python train.py --num_hidden_layers=15 --hidden_size=64 --num_attention_heads=1 --num_key_value_heads=1 --head_dim=64 --intermediate_size=192 --vocab_size=7229 --hidden_act="swiglu" --norm="rmsnorm" --norm_place="pre" --norm_eps=1e-05 --positions="rope" --rope_theta=10000.0 --rope_fraction=1.0 --qk_norm=false --attn_scale=0.125 --bias="none" --tie_word_embeddings=false --parallel_block=false --init="normal" --init_std_qkv=0.0558 --init_std_o=0.0 --init_std_up=0.0558 --init_std_down=0.0 --optimizer="adamw" --learning_rate=0.00355 --beta1=0.9 --beta2=0.98 --weight_decay=0.064 --lr_head=0.00981 --max_grad_norm=1.0 --warmup_steps=308 --schedule="wsd" --decay_fraction=0.588 --decay_shape="linear" --final_lr_fraction=0.0 --batch_tokens=[8192, 16384, 32768] --max_seq_len=1024 --doc_mask=false --train_tokens=123400000 --max_steps=6780 --dataset="wikipedia_en"
Each number is 500 + 25 x the weight over its row's rms, rounded and kept within 0 to 999. Layers, rows and columns count from 0. Numbers have three digits each. The size before them is the row's rms in percent of the matrix's.

# layer 5 attention value, 64x64, rms 0.153, rows 36-63, columns 0-63
086:479510464493513500571519526457476469513475475485506516466487509530483545478501530486502493510491465491540521501493559499528467482504472521491502502456481472469527510528473501530518535491523494
099:512553562528508453478501529505516496485501507516544485479536533471529525453528470490508574514464492532500509499507494534514502470516514498492507480505473482519506484468471507513500528486484488
143:496517537531518529458503497494524474479484525504523480470506497558535523517524527472557540507486469496482530485534497472540476521470527474516536483510490509521474497503499514516465514466459497
128:503444509455459462507484475447511553522450510484503481454501505497504505476480500530489519434544505500487489503472465504480519496515504500486492521502500540502504518487538531498510534515512505
096:473517504537447512550515491501485478520538476512487431487487516532487503461538504463496514500473498511514525506497511494507505481498455506520451511541497483501467493509552498542478539491513495
097:467525485486485507502503499462486519506492444507498575478434527509485507501521563506490503541527458484500471499512510513510496493486496495495497517498518547485495479477532521532525541504521527
117:557498540458556508483499512497471493498476503523514473505550510513530494504504482508507508477457498491464534491548473490534468485477547516503514454488496507506519480541466515490466518491498468
091:453448522476463471489518501487476489493479508496466514538447537531495513480548477528512487481508515519532504499455509489464506535486454518505472501502521482513486497432519489486474501502495503
094:502483502546494542516475502519583518520492477510484462481499445495485485502485493492499461509492499524493501508476513466519489500535484541537487535562520532517489505522496495524524482513461519
095:458516508511507494524500507480510497510512467502497487471590519485494483484482513507513555516504494525534502497532534540493514513501481520506501495490493486528520486438534512456444456502519501
108:491543501537489485510489533478481477529490488525517516506556485491538488520550509530496527505484475501521475496463500521521525471486503483484489491571552455535509482484491497486466461494508521
095:511457503479519477525519508502502484512515486487493462494465483453499488491462478504516442471518487450509513501485504452489471488504532497523490573480502535493500526538499498483559514497478520
104:476535501516456481506480479517481479516475508519519446486516540506460440491549508486491529483491502533509505504481488523529535482492475516514467499494484477519480497472526516534462536495548462
095:508508518512507491506505507474539470460510471524520458510481568491503491497504496496489503471476533489482540503526472545533512497497527502508499500460485459496492508539502497523476583499463524
108:459520480527504517465484526549526460505529474505502467522489521508526488482530500520521496536484529478508543509492513513458526481501467485526460472495519445501504506486452479528472490530464483
109:501516528547521530497476479520503475494458515530523501469514459522528485527493484507542520484481461503472522488531462489545433489492554506500528497531521509548493506495510507516497521472489483
101:512428510477543506503539495485498503517473511482474495477460454496488512499451522490490462469515497470473542498484484469492463524507515514513513509493553545466505484535531482477489479498516514
100:501496456524502499497447539506513460513446475490518570530488463497500487522502508507489454510523486517491432494476508534537510462494474484475525510521513520498523511475496483497507524485489515
095:532524487469505489475502498499492517505501544512551536513495523508530529549506518507462511506474479463487476497514462488514495469489509434483548458518502497495514501519494483500516575498508469
084:507509482479494558472444482551496507503527538509523493464521469460458439518471507473503488498540470496494511506490485479495492489508500551493472476493502548511469523514503510536504482513499480
085:505489521500480524520490538485434498497463516510457551486497464482505477571506498491477447478495508497560443501501500502523508498493512501463508484538516494477496516509498526512466489502485497
093:503503535503490479530515471474493465490513526511453514500539501499514537519508524492540537466503524482506519485543510480507496512461550466488501525555498477499467456532532510511488478456519527
096:495535488518532494510447501478530519533463476512552545494518498474510445483489535521524542538538458531501480495503499525491509480502492498472517499497497566520523488500505492526528520501485499
080:469507473512519518447483515506492466528507484503537524502477512486499479493557547519516466531501479500490502508450501506466524489524508512512461496514559460517475507508471495499436469518491495
099:538508523493477493511506476431505528486475466490499474464516454465523488456457526496463512475517514483462479499499470559552517526501498461477502514506497498483502517513512531511490507492528483
075:483554482484490550483490471522540488511511466530511484475465480462483518471479514441474527511508479474494538499492513513474485515490466529479509466511518495509484494490517454559502541503508512
079:510518485494503480524501522504517498510498500526534534504483482489527563508469493517490569501503476466554485496477498487478495490510466470477533478507476487528525518476487448501574510498472511
102:492477492514471462543494471499463485519500526487460468493522503514440483513499524475485492491499477497550490498490545491509501522491489468484510521537497482512489510560577501516489486489505546
# layer 5 attention output (transposed), 64x64, rms 0.138, rows 36-63, columns 0-63
080:473489477511481530552498518480466526490509496483484520475507466531479507476468547501467481514457504528476516523484501523522475471525504526490491536463496502467571469523477528513517504479499534
096:484509527515471472484476508504481497509469496528510468507523501489532497477499486497500513474462515468471529455514497512495475468543524487482511430426477529507502508536489484498521492534457532
155:517500464528520543492501501478478477522477502532520490494490527541486505512492480511494487479498508513477533503507488497499460451532515491552519450501486502540448490518481428466498548489498511
127:522451524469465495509498507508503528508486530447469545489480493484526503491493498542528508476494492482526488446458507510514523552494513524465514510527495505506500503466535552530496502544489473
098:515503504516485452503471565477521436508479521505477457487454552516496502486512515497455517472484504511490505499520502499473499524508498486490482534492472450481522507523467530527466526468514510
089:478478501478497490500567553518504458507482514522483558504513519560469488488503525546494479544526477518487502539527502509506491504490526492479534513495479540499520466494495517532484514508531524
123:516474485488495526529498481514456492519519497548507505482494466511518498537499477478498478484475504480470514488514497476544464486521510506539459466476547512518505502524526430471525509563507506
081:472477533489488455501506545498484482494499510450506533508483547529477509517539498508518492524511544488524482511494514481479457480491440485496511537534483447518480501504524517464482517476480464
095:534522461539505506470456513425526476523499484486495477517504511479518491474508502510480523487522489514512514529504490495451535511493518538459479485532512471483546518494492512524445486457493496
076:477474511486503486549488525496526479448495486493492469454515529500495475522482521532495525494525480506506481562536530565483477498523501488471505454465474472518484449494519509497504493518507510
108:484540498519491433528499520519501463525504460528501477517511532528523471503507459537497481462512482454507462486529508527546484461495502454511501480455499503515480480511484509460505492499498519
082:543468516502497523488496472482452528518503515492493521467493479474513490457495498521539506489501473500502539513451508470456517511448505485505488529522546511485543511488517477506496486428473485
102:500485494474455441504496552506556442492495523491481465514493551505476462487521514508474523479458530527504507494528516487515495523540478505512478503474472477509520514487501518535489525475510479
088:504491525510485510498467503505520464487487520545485513503465511473466474488482490485496534483482509457480546488486474484504500538488465498507522511477529507488523524519513468527547547584486524
120:449540545497493485486466483457520483467508473536512499552504505480521505476517506499481523505520480510518493500471486509469525487513487481484457552491503477481518502504452483478426517522484502
125:515523445532515528505494502502495489545501493546508458483501517522508481503508463523500487470504503520485540510526499495495478470541523523555531438496539506541475484509493448470502517487497495
093:564483506498522541540514483478484552515498499466487534456463476495487489534497472494517511522521476508506504507457483489507487485461535510498513500579543474472528488490516500498494505488500488
099:464536449535499495508555534550522500524511454489504491511545467510474454461485492513494436479502484479492502479519484493528515469505506500492532486464474507491508468491510490468516487480505494
091:482503469493485492493545475558472528534531506544515536519514490496517501510481480484474456478454492465494478459485517474533490488502525519547506489470509545496486525492507483502508508560511520
085:526508452458497533492519484483519477519493513490489484516509498465521503479522522508534534500510490580535513514480490484479548520503511521492461499526513529514472543479504498563471503469509482
073:506527493514549541527505515515498469530490472491485517508513493522519478572475466501511462501479480500551488446505508454540490492483449480507488481508535526476493513482510531499534496482496515
115:541467497516505501508517494524469472510471512521488475464466525538493523531496478500529493467490518477479516489539513508523455483486494460556544500503476493516451477508487480455531498462527525
086:472491495487460470498512530534526487522518479515496507485532480505508478447493510539531468500524448508488501487507502537488505474522543526473534477449480553507483457486502469503521472529521497
086:480548514509504477500506488454516478484497481516501538563511526490516479496530488533521551518503475528509490548471473513491518467493504488476455519519502515491498508518461513499422513516509480
109:527497539475501507516501518509532493512458486475470493476474468471496491508482483516518449488497479451470515505487478498559510557491506482485516468505487512512486483488490546535557492556497507
065:496491464466491497513547509516517449515488517512471489520481486461508515460512533476463505503512504530504526564475491518455495483487519540490534470528491514518517486514453506550479523501510531
072:451513468511480495503540479524468550535543488508532494509504469476550519450473502501503481471479496473522480497470519518478503476504522544489542487479475529505514492512485507485519462510457522
105:544470448531504461516506524507510464485498508461495458455509536517460490521499510514460492488458494531519503501517537508492503493498459503518531512545497475503508518483512510509531485442538524
# layer 5 MLP gate, 192x64, rms 0.195, rows 0-52, columns 0-63
125:494475478528477490507489477494494527600480473493492497494501482537471495540465480493493530491504492484505478507480538497493528476505515532503492487480509543510495461530502464518531558528521503
101:488509567485477475461508502530494529474529518490503492519511466443494508492509539490475517483513489453541464496520503522556529521494478468495497541477487527491512510514480512478521463503508459
109:515506431501499497491500487491501487513498491529512478484512487483480514499518468513494478457491511475554533487493486499460529510487525470500480573500491483436532499477525507520481557519497535
087:464518530454476482477532506557500467525491450479478465479538505489524477458495485511480500542485507463484518502548514475507490519510475497512535495471476528488522488465484482507517479484537523
116:447510485475484488476516520500526505472488517433494522530508504481539507496518514550483505519518486495513524476476533497480531509506491483454503525475523541484522552476494530518494494538487445
137:486468509485462474519504505521488492504493531520512494473503475520516488525500494527525462491500527472444505494509509530543491455487523481534517476450537487499444543495486474470498557514531486
126:439509497565499480525469515499498531504493476490469500499470471491502497539516475486441506511479461479514519474489549478520520491513519543530469507460479493491479483473502485457498463504495495
112:513505486480491469502527527485493468512475489513493506514485483488510476507483540473537558455475480535511481492526469489473539504484488552503466523539477505481524523507563495534483457516477494
055:509516490519533467496510522519503507498520498480507551522454500473531475534513543500456477523511519542527529488489496439490525515456503503485541536510487480478526494479509537530537497519518527
108:473472505512499513510516490524459512558469542466474507498479505495502480508528488525491480498504561500502512524465513472515493501463531516531477494496495530540550483470507466515519530502553461
060:483452504486521484495516501519521478467514492457508533510526494508505494520505490473485513506466552510512486498509493476578488491471515523537545486490494487468556512468478534518501453520469524
120:497447503489502549554522494492517519535505486500448509540461500484520511543473524507511490477488508480484521504481524512482532452501506512524472556539489507503519500476509492456501505534528466
109:499547450520504510508511541544502483529536506485499475489493527523507518480469506522460498510487511505549468518518498470496450470513480509528512552472484505522483543501502507490503513549447510
098:501479508504476491492489529527517483484548529505475485487490537488532464452562490459486501511490478511489485489529528510475559542525469496459489517482491484514521522478494533488524489521485451
045:485469481517550499489452500489511516506554529515493519484467527466456500502472502532479534485569522512500503493475533518498498470504484518447532503523509498535505496504501537520488507495455474
131:470457494498505512504502521535503537528465486525498471471511490530478502541465502495528487499487542507452475520512462487513459457496513476524494465475473529488509482516532455485541518517537522
099:462510488538487472515488542501500544492475526484475502504525474509495503544503480522451501503485471515501526478468528489526543492505503533544457486485488501462438484455545488501492484502501480
103:518533510513499519507500449463503547490522533498450474525503511495439479455508506501507496504485513487477500502541498494500525477511490497460465518478479560469491517505497498495425514508480487
111:494484515500480469493500514483550486463518496489491502489495519460474515492493543513456564532484479497473501510516501476474491524537495508484465518500453470507526470474471498572489501543507483
105:497512519505553522478435504479513492517510506514505512493474543504486529543506510482467514476483516501493530496498509475490486500501464516496520551456446482512539537505466505523541502501478556
091:474511481509530508500468538502466506495491466494500512557486499462476495485467473500507541521457458494534483482515528493475503514497494494489502523460492475508467559459518494533483436524495498
123:501467500503475494517505517465488536494502514463471496523542481458478532454496509483508526487485500541518513503466556479472550489495467502484489582507485521476521504525482507511492497513467501
075:493497518539498496495533523543475504512540528480485468453530531539492525474528491502499476498507530473479535497517530514495522455518531508534514480499474508493464479550491487478538520448527501
128:472464495477449453485504513497488510528521535503500513476494513458468488539504487519497481528525495501539521505465468450508520463476520486522544520507536470503447495490525501528518491499456504
105:475525471552500513550504535488479498518552509512488501533458441501477451468490508470494475463487496446459532508505497492493503503489517497509501504512467512484539468506531499477497487508542500
118:503510453515461515560484478467489486511490479474482470515495523499478472475510489503510479492493534495512509532523492523494535489488497546583451491500515523500507485495499485473492446471538490
110:489490496471508450507496501552461507499475512489489526456533468491502544499535490454481497514486496458496543489494493470499487496522505528496463453462515501535497501467487538522482490531456469
038:488522458522532530511501479471518515509504448491483495495568523472538535485467515458524495533484509545530527487467452503474499496492465467518508514508517491514535470480496488495475488504469510
099:494499470490497507492493505492507508473460504520474488482545463514491475537507476474514491500488532486469475518526487490516477477526510543555545464523493505520507501510503440453573508500527495
103:501524494488525544479507491455512487517510487491509537474498582479482500476520477491461520467458526525512469489478466540515488501486495549505505492477504550486512474501544497529489492514469504
117:485506503504487442496523526501529455520499510522492487512471484477515523509516503464501512482508479508506499468531480506439524477522513488512468540516537508448506567473493526505487450534494473
106:477543499502504500509553532530491521528518520511476459496538470511501548504450514427487483494491500504513530476515511491542466453477492500507513514486492513484470508464501459470487477505514481
092:473496506583522490486519506498493516509517486499492479510529519542471488480461491505477527448520490540514508510500462499513517489511478535480515530502519475534504518475516480426549482494487504
123:484493464546467525510475477506485473507503464525462503509488492510539512509486517510482472487511531479474450488486517518520503443508499494522474448492521530507528501546457450479546511490490507
123:489476463500458501511515498464549501493503480452461485503469471499508511493479544503486486516500491553553469483490464480503512456499542517499497502501531518480450530519511510504472512541488467
091:477455511525466469460521499514490451468431534498516489486509459540504489510504554541498487456471488513496470495513522519510499462497519493513455493481504524513484507516520525526486509507523478
120:520529476466471485506533504522524458459477544493479503505452500487503490509521496516466521537507469490505464491471478522479532519489533471482496551501482553501512506520515493505559478511539489
106:498516503520478478490503511510494494459517505486497456483573516516496539455513518501496533519493486433482503488535466467467504486510489513476508464443507487492493467502499493496546494521546513
107:514488502467514465527510484517522468509499530489499514513544514460487509463511483473513515486563538467500457487527517558505502513481515491503458523499539492509528474487520543541539482506480499
104:467467457524536485533493495512524519520537493481506456460451546517517503489454495494482465544474560500516473490500505501500498507500525542501495503510499483513518525469527489488502476461536513
090:508524470537473480508489502478454466516489532510470443481535527509532551485519446509548479492485519506465498476494512540479502485510488475527512490489480447507479486512524475494521487471515515
121:522460514512505504509545465513508489483518498500498505479494464508498546520535512426537497488501505537483494514500493538501478456510511519519493502529503511530496567549489502497515461535537479
120:513521455488467538485488506542486487506473448520557481516508532491487493499512516505503522505468480520482525504534511506469504479505507496523493482517508548532516466550509423510495532481521513
073:510468489476513549524537474530500533504503485515497506492513510506487537503479515514478445482486515461484534512528520519494479496510522489564480457504518519494472478505535426471534513485509492
100:475507472526508517465486493493525465531527469498496515463495527456464493561496551504492488517462480530523545494486498492473528495491487540499541457530452486518503487483495479476520481494505480
094:507500496503495524531502472468474518513527484520478519490508466483501507514492486480534473440521492475501491500473522482550533455460495506518476521444575504471507488507502532479515520491474535
035:482488456538504478494502501459546466500485474465497458468513482469489470501489518443519539524442507485506519500517512485525482457509523506451472495481487522474503505493509496532511494495501551
050:516486481507524514458475521463499486496502520502484490481522508473503440510498525510504541499481466535502437497490493464436543480533500524528480494479505477499545554519516494500488484491466501
107:483555490520453466530484478511476502494487519503505461514469512536497504464524495538485459486537483466486513519534478498525458501509537488526482479474517500510457480519500477456495525505492552
049:501519518486527487504508488498469499479474437468492539444572536467508505483492478504473489499468505498493510501484498523473533497526465463519531500443533531511485523496524471509498475498495500
087:530485497472535504514544496505485485477468492523468501478509473481495527525497524480495515508435511495504517522505491551498484507474514483539490498488482500532432475466457482478539473510519550
123:459460581529471509491506484482484507490507474494488438488493519497524468485484522493481497520517536492528455504483479494498484509483480482498477510498449514498477567511485521494482505541521487
093:502508539454447484522537487526470507500540489528501516475489496498515492509486506457473513525525540467492556464476518503516500513493529488521475521459477516463491509475519484559476497524522506
# layer 5 MLP up, 192x64, rms 0.184, rows 0-52, columns 0-63
129:466497518482471522494511523532534458475523554529490481503501481467492494471498519471475444500494523540469532505503482480496454495496515497527530525517520478509504557500527497505487446498499540
102:508458518511513477479551534512541494475514504455512510479510474472477486527515556515460483479484511489496508547558507503508535465504475459489518520470501530484505543507470489517504499506480471
102:439484496517508486528503540500497520537489473539506467465498530516515459516486535493508554500481491512500510522499498497493446485524511491520513446498487559512473500530472445500510508523500502
091:481506458522499444512514525528508500494490467502525477541496526527483501478487460496451497546494508517519476526472518482535525483494464497527520521480482502520441477506473486485496522448476463
124:498475545533510485488485516465493527521523497527499515451482518484492532514512512493476490481517570497495498517475481482515467486463535528504529486512478490482450524563491524537544503502478487
137:484470499455453462538504517516496476505528502519508494456500482492494492498491505507512475493521531474426497570514503546543499492480489481545552499489508489517499511497487502478514518497528471
144:479487488541514475540500520485474518487483501520498484483477476505477476536530461523479513537514432491484526567463518503481521516517537539515477458480509516515514470499524510495516457497491489
110:472505478525494471517541556503504504505552502465477516488492488502455485485491525497493508540523532496465516499519531458492478488502516479487558498434511497494538492506524542528514511505525473
062:500458468476520530475521499495514482465460520529486445527495477484531488467531489478519489488448466511477500491513529485484515522475513453508454513484554482489533506481534494479482493502525528
111:527505492461513523488526491502495520485490524466537449471491546493503455500536534506512496476512519521517521507455476487461441520490491497493503492547470480482482467454548518497523499495514515
058:509473505470494493463509511507457484522487512510484491493526491550459519463491523524505482494522501463477468492518484521454486491500492451488435495471512543495445490492541483471512513468525520
101:574482527463476486539497485509548512516470515493450519544480494492526509532455493503541471491511491502451502483496520489507483463496458516506520497532503503482518496473489505494474534468476506
103:497490480554513516490473520506532496501548496481565473482533535482529535508503518528514489500529469498479534484535452510513476516501461520506476456494458466455496524496491507485505498480524500
106:507598495522516527546501496472525505510459493547457490467535492459514472520507528497500501503499490499486503504482477486520545486516505463498513492525464475550476479501513478500511502489492483
050:469531511499493471512518532501486505507511540552477540495516493489501449481543513498525503507513488506485477502526464514482478506548494486522515494496507525474497473522585522562492481526490495
120:501460502508498534507556465492445488500524442527472456510518494496475517504495486465495501512500493489533480497495538557500503458496510479499492482494478488502522491529484525450452522498478463
093:531509510498497536486544488522516461506500492471532498459503504494549502435508503455528491469506551503508495449523478502521474499503532482469507546470488510490475546505458496485487517510489502
102:490461485493494456533485495497507531485499559497507481464516442508492531496533482490471477500487557509474465523472480485495509467511469526551473489477503443534496499504523463496502503497494498
112:526509503491526465532517534537495479501513494460510474509486446515477452510521559514499531514482464508518507506523460470524512488478508502486510528467508529507445473465509510538499532507467488
108:486507520456527509459486496448512496457509522487521510514474499472529489496508506498477516521507509486521454458488489489528537504463503542463468514486506465471511535476468536541495472549500475
086:507508484550487532492527555485498471460459484515505503507505499490459498506524486522506540505496434515512561514507490512486474497487495500448471467511466490510485515530557477520486493483511488
105:499461461516461471523500519472478548488538507475458506498525471472513518433494525524504516479485518517516505532453542451480531471484461484479506516490483514492522497525503493488513494486473497
079:503459458507480549460516479536505529451519524481524518500500464476475475469496515493469520527471460472458523514508483486512508478489512474494483444508532509502503486516475497486500483496465448
111:488497475488499510490533465530494512566531500555515483482512522489475480526496497505493511493468517511503540472470481494531493491488592509519534495509519497518520478491545489486541517477491481
104:488501512511496479489481505521528511493521507485485548522510498482468463461491479478500540526492513505530493492474472508504569525524502562493499495543441480455524531489490550517501521503510485
123:525500481504469492517458479474486536471514491460512534505506505479503489447508484496569490502503526520519504495550451532494500516481477546521486512481490499488516490444492493521490461451520498
112:565502520484532473532501545498517515465498505464474505471526485475522553477531519480475548516462464515509494476509509502488501537518488497487479516537483445518511513468508513508467482487517492
038:478540535476469471478521525549493522498458523465478524507474471512476530485500515489505535549500501486506454485504479479484488491477533448480492466475486515496503504518452504499489465518508451
109:513473499493500466540496513575473521503487508505495501483484461521511485448503460453517480514473536462495454493502510489508494501486524511496475463445472500504525487468538493497508477485544513
097:457484480519439496491501512497483506527512500501448464530483462519488505493538512481515466487535513503470528514490533460532507447477490510504478496548502516492500470525499463455468505525523522
106:484522526472478445478529525490552455488487490500502456511467488485508508513512534493495474517507452478519475515537506516498529495517443471467502545484539477487528520505480526474477503504470505
100:526519484492505498466523528474499504511525530521490464472544446504489557516445547477465494487490503515478514553484502506495455486505491515490539506503515494503497481461510462474494450483496487
098:512517500528504479440446504504501507496522490506546507485532504522477478469497480481510522472548469510500504455494476512547519501476476541451537535514500466500510511494504540472543478486495500
127:455489532531482491502531490439519467533437499529492503568512490495468486536495482510488521522430469508520521494524515517508470507499503501483494496511497494521503489508498470472464507471506511
135:477509472578509513497487518516491503514501506561545488531527503527533484506489468493494535502497530500495568471507538509492480528503502493532509501528494501466506512429481483492519511482512499
091:512495483509545507516502505504485508500481503489468504492511512580496507486446522511503465483523525551504512529505525522494465491498493461546487492524505464539451470470530484508483505451523509
122:552530506495504472494503495501541461475470529457520521469476498526508493475507427475500531510463482524516508458500500512486502507499497467495535544535531506531513493490518524510515451480525492
107:492505508517492504531492483514460485502469499528491472477481480534495495537507481498518517458499525504471490520471469531496493467500513509527465510487470528518487504571458427495456521482496537
103:486491500484529496538508476503543489503483488509525491506544540504492499459474495504532506507542544471536468469565538548539492481488532498495456488501510470487494462493519521517534500505486505
098:505514503521496470553551536515498519508476523490514484497474549483502522494486491498515427500513539517485527529501539492498484491483486525478503480514459498459471499485499501466534501444475535
095:478520520519469438466479534508497491477534485489484459539483501512504466488514527490490533482455524514494493506538454482512500501507520483489446517465496538482498480528464534540494488511502537
115:492462493522442467510527490517448481535464494457469487467495490536490443495459478504517461504516531518503484522502492531515505478520523481532486530497524486477488509493487502475468520460498532
119:495523486505504468512514450459523527512511487494497468478482486492481504467494500511501492537494547499490491540538504486453523499505482545488494519557463483474479519501501533477456479463440484
080:524529485502514566492508487507500538465551502540504512484466479517461476470476501459500502513494477488507522490493503447503433534464512528496479536519478493538503512459496490484520492495512490
104:514508495516514481429494531516481510501503493468500522503502498494493542527561545487474539476499488532494494481530511517494477514505498506467480424532480510521478518458497499530488461529502486
093:471473507522508450524535525515466442512488497454520512498524468496468492490495529508456501554427501513516517508510537529475491490510507518506504492490474546517503502473476485492482462487487506
038:501516500494524472510516522518520469515491497477510489480504531500482459574497518492462508535455509534507508506541463517479494498544498529477515497465502498491455504454453485502503494490552538
052:521514496498508469541525485501556549487522476524510447465514499479497504477514496475474485573488479501503507504525468486525511489510519434480525527468479522513495480533491488470492527494503478
110:481539446536475453567538492501501540498490513468504486531499512493520505476512462532482492483520515520514503501517503502517488494520528503509470479524557525479455461489477501476491505500548503
053:520486550487486539514470451460498524517536515499486547515445484507514515492501504538525530501512470513507501482484478527472516508481517470510492482516571489497492462498519504490480531545473479
094:473505496552534493539484500516521494471496480521483491475541467486488540509502507498491451506478505520492504494513482476554471483515511456500544507462470528467510494489484549509552462525519503
116:456494423507514543497496492500496500500500523524528472539506529503527519487494478504489527503526473507490513511497508537475471460508546546480499455505481528525547477447505477503509530497488496
095:505486493532529484521531539482461512530496525540513538543552483503486501461513464520516478477474480526494465469489512453524490473498485511485529492501502492523471521560521494481493511502454481
# layer 5 MLP down (transposed), 192x64, rms 0.178, rows 0-51, columns 0-63
116:524479438514513483532498497480485527537494475454474510497533500487487496501490504507497538492495487476515466444466478472471543476528498498490453471486481510470468476494469499485527522552524489
104:507515501553557550481519467497467470500494472470519483484489504531477481531527496478542494519489491547505520501518528475496519474475470488491494504526523463510470534473506540549491498490490534
109:489495544498487475484509513500538511539468506503482482533471529532515499508486547532506535504512458530490493464491516511516515510510515561517515449489524505486527530522483498492499453556531471
095:545480513507510538519513498463498484507512528483513513525498478550478525545523537491514480477506495524486545499478473511554462470511491487492463465510480437503484510528515487478481525538481481
126:495487513505471491496483502465519479542526505548505527486505520483510516534479501517497527476479539472508444462495474479505479490479546511530534487527464493497493519520470551530499554503457520
126:519533484540544500487492507475490500504510495499488495519490498459494488485485497493485522502507482525575500532493509484466502529516483507445488513488486514494493493491485562510519455415463511
146:569501499455497521484541483493522480500496510518507517497491494483500503469484505512556506490495487502500471534508458528471482529477507492425524480539505511489512512507548519545477539493499529
112:495494499494522484495511529521497556495514515475505526527474533540490505472534494467460494533536515497485536454521519498522478493513502452492561517464462524515506489475484537504505508499555488
059:492494510506508525490523496488483525453492514478482438505460461526498480492476502451509485488496501522509495559499541490510495547525544453472510516458537466486494523494542520488489526490492499
110:499489507564502496466518505500499501541496472503449502500517480491498521543464514500476513557494489490473510500530472521500542482486503523515502486482522535517546518550424515522494490488489507
056:504516482518481528536501497511531564514509526475474531534483478500484500455491524519522473485520525469503440497528470471476482478486486460490443514518473508534463483480505480461506510505506507
103:477482500507526505504514545469486502480529492510515485504505534519504501489510501492495520498492526478511554593541482470536485492523508454506504508505506474531496515540503429472528502486491486
103:518494479482521516502509486504506465476468506524457489501501483509467486494494521489493524500493531527508462588480534508454463514511548522523542520509502520528469492506509476490472548519475517
111:522565494505497507528473500486498509539441497531465516476514504511510500500497511495542488490472484463494475471493502494536540496497521521465484499481509486553531476493565466505524517458497483
048:520523524495503495526491492509502526486542504508510510516519456518486499574517498487473481477546506484546497524491495507526484500497520532515495490511521495506503482506511483508490531615515510
128:506537509502508492487456518523561463485487572468542518467497495517499506511525496555525497512482489500500511545499452488491499518519484537490471538525514506487465493501487470548501505501502501
096:453494493520501505513515529518487508505515494498497497499498512493494482548490510493478499483512512505490538495477533493526508438568531483575499476474477512487491497471512488472517514559524446
112:468501492504486476494528511538496510506493490514533495481458510499502537498535501519464486492493494522502485515432460499471467528492525491577509509528488480517532502505467518533534483558503523
112:517496541456527481527519528546495522528500523477499528510495490521513461507504536483527502519498507499542535450516521492532513511422506481436493502480488515492479479487484495505504537485486479
114:497508508503520511468441517483486469499509504485511513500496538500485527545525485509482550509497508513506542491497498472479518512491441532500499547484476459501522541517463518529547502503478558
091:528483487511479552526473552507493475475497477481509530497500509460488471510486502513495542523517496496511526536540488524481449508458537473467488514508499467568495461527507498506501506467503515
100:483517494487489474497500486523511517490492503513526494467467503535526510510514512499492473511488497508494495604544449479516462511491540517507509479486453497526488482476474492482487490432510508
079:497493518508547521520527482489489504547546535478501484486522482501485531536483505526547467507499538533544476551446507511480522499523476531527507535523476493510503518486532524533527503503494503
106:478529495508498502482458525487499512461510531466471516552507454516477517504512487508543498498528505543470497587499531486492513468481456465521502470509523489506475486510490499504505471509532484
107:498496473518484495548518516468483478535480483511511466524454471529477488502511507495481464508525507468469513517513514475526456511435502501502530524531487508500530486465529492524479474468561505
111:497500497496538509521519509500530459539531497532506471493525504518492504538520503508451485518487519484491502575520527465553507477454482489498500512494485469533491484542502530480506530459464509
112:504525505467511444500509524527488488530474499486448486492508475510495531496531515461484489519509466466507576488519508486526475514470503544495488481498535487533508507449490540519464518479505485
039:506520497511501513488492512481513503488504516461512501480536486477518539506541481481469494490517507520487527580480492535480518488509438487502527528518486531474542503482501473527502479561518544
107:498511508518507512498514491513518474478505492529481489504505526528498527558481558535499478495512490529506526413481506479492490501487485497502511524525521470486460486511484515442508551464472473
102:488458469519466452477472483513509513496475520506500502521489447486521485536510510509521529522520511498507505416498518459463515470481510498472495515537514473516511513501470536522510492506557498
115:492480541533503458504494506500494452453498468511494457494525505492490529536466496499444490524508485488465505503521523507511504484461499475519505517496501499549528515483495527452503475429471508
110:514471501489537485478461486493513509495515491492530513487506547475496454511556479538520473509527488516505519556528489517476546524463502491500485482526483506525509500522515576513514547498510497
100:484470520544534509480512501508474521458486501526496479490485485514492541500494495495515492513476556507501466539496470504506501493477509513475526480512523482547501492524535482459545481415489526
125:517542501463489490463473519500520523474505521492527486470498511523547507493522493499521505435519508507479495457509476480530496481530511500564499488454466485527484525488479522481502523561480498
129:519516466509516508481490499496526496525489490482456512523503474501481500478506526500496462466509490551552519507491493502479507502578526527531477515475542506481521509529515491492480508582512474
094:520518527464530520483456491488473526510547488532521483488501535468495516501517493476500495521530471468500536516507464479460511562518474504465543488499534502483517538489490458465520493524486516
116:517529481467501512505511516497488487455481533510509486516487482493473494500510506509449543508505456506479455563476495530506547509507525449491484523495497531515497520533519447491544502489533473
101:481504485492489499497521496500486509537493493512490518559461478500524468535481482505498443495493512568498498454487521521531488521538502493539479507504504525514506494486472453496443466534465489
101:491503527487515490510501468535532515479481517497541559493543527464485508488484493462496494517542493448494441549565488513483491500488509488506479518483471497486512516495487534524530494469492518
103:516488526500526495479492497495482450525455477515493529531541493515456492519458498509488529494510466511476521502497489491511470519466496456530522502494516531511499498539475497519488577556472494
092:478478473500479471473520504489488486521478506513526484484518495516533479487516499531457458504495486493493450537484480540473515506535496488527506462467477512487538546497516444499501475569474507
118:513531528479504491497464554456466513501466505488520492486527525489525496500505524551445504474513485471496484434488491481488541540476488494464496505501536457467509506505510504508537521500474498
119:543485511477484491516495484497516485518494519469451501462509492492479489508548510499487525489496518459514507537464524463479521486506459486505464540515511482488439486482520501534486502581501496
078:499472511501526486507509492559513485501498505472526496481492516519519527547491503529471453522512541479498483491521509510535515452502494484533536430513533519504439462508511486518508514504462498
105:479540475498536515482466515536508482473488489512536518459462518468481477538509505483496485525457480496503476490491473536485542493511511526474537526533436490518519517514470534507467506470486497
091:486519488504421501476462506492506508502488512490464498510490522498492515489499474501526519442523518479499451472521499466481499521517520501490512478488525498471529537515537494520500539576521467
037:525536493504504503467511529551467549505487486517479459503491524493510510495507468509518473511488502510472470443534533504473475465464482487511514515507464465524481502499492567487515514520458475
052:531513529512483476520533493503521544485477471491531477490472506498476484540479496508500505521491528463502477529504539534505481517503526510454515525492507523509475441496485568485535468455526489
096:511479533445523538449457498506469442501524489539500509472526484504488503495514546469508520513493473505492529521514509498505526500495476473483531493477475508520552538520479485523496492535457487
049:479501519496530473512515459520520509506466476488510500522539555475498512467514493523484529499485493517502472517461459517483506506515478477487531486487537556525504491496503529535465462514426495
095:507493514456477524490523478557467517515507516505515460478531521519499483489531521466551494489542492479503499513495492546447500491460489474512490506517530501491494508517487463471504530468566512
117:507513434481489461496507489474535542526482480550472518516480472495490491536498501511468494495480514489483518512505531466473518484524513527543511483458543483477473478520485474475511506469495556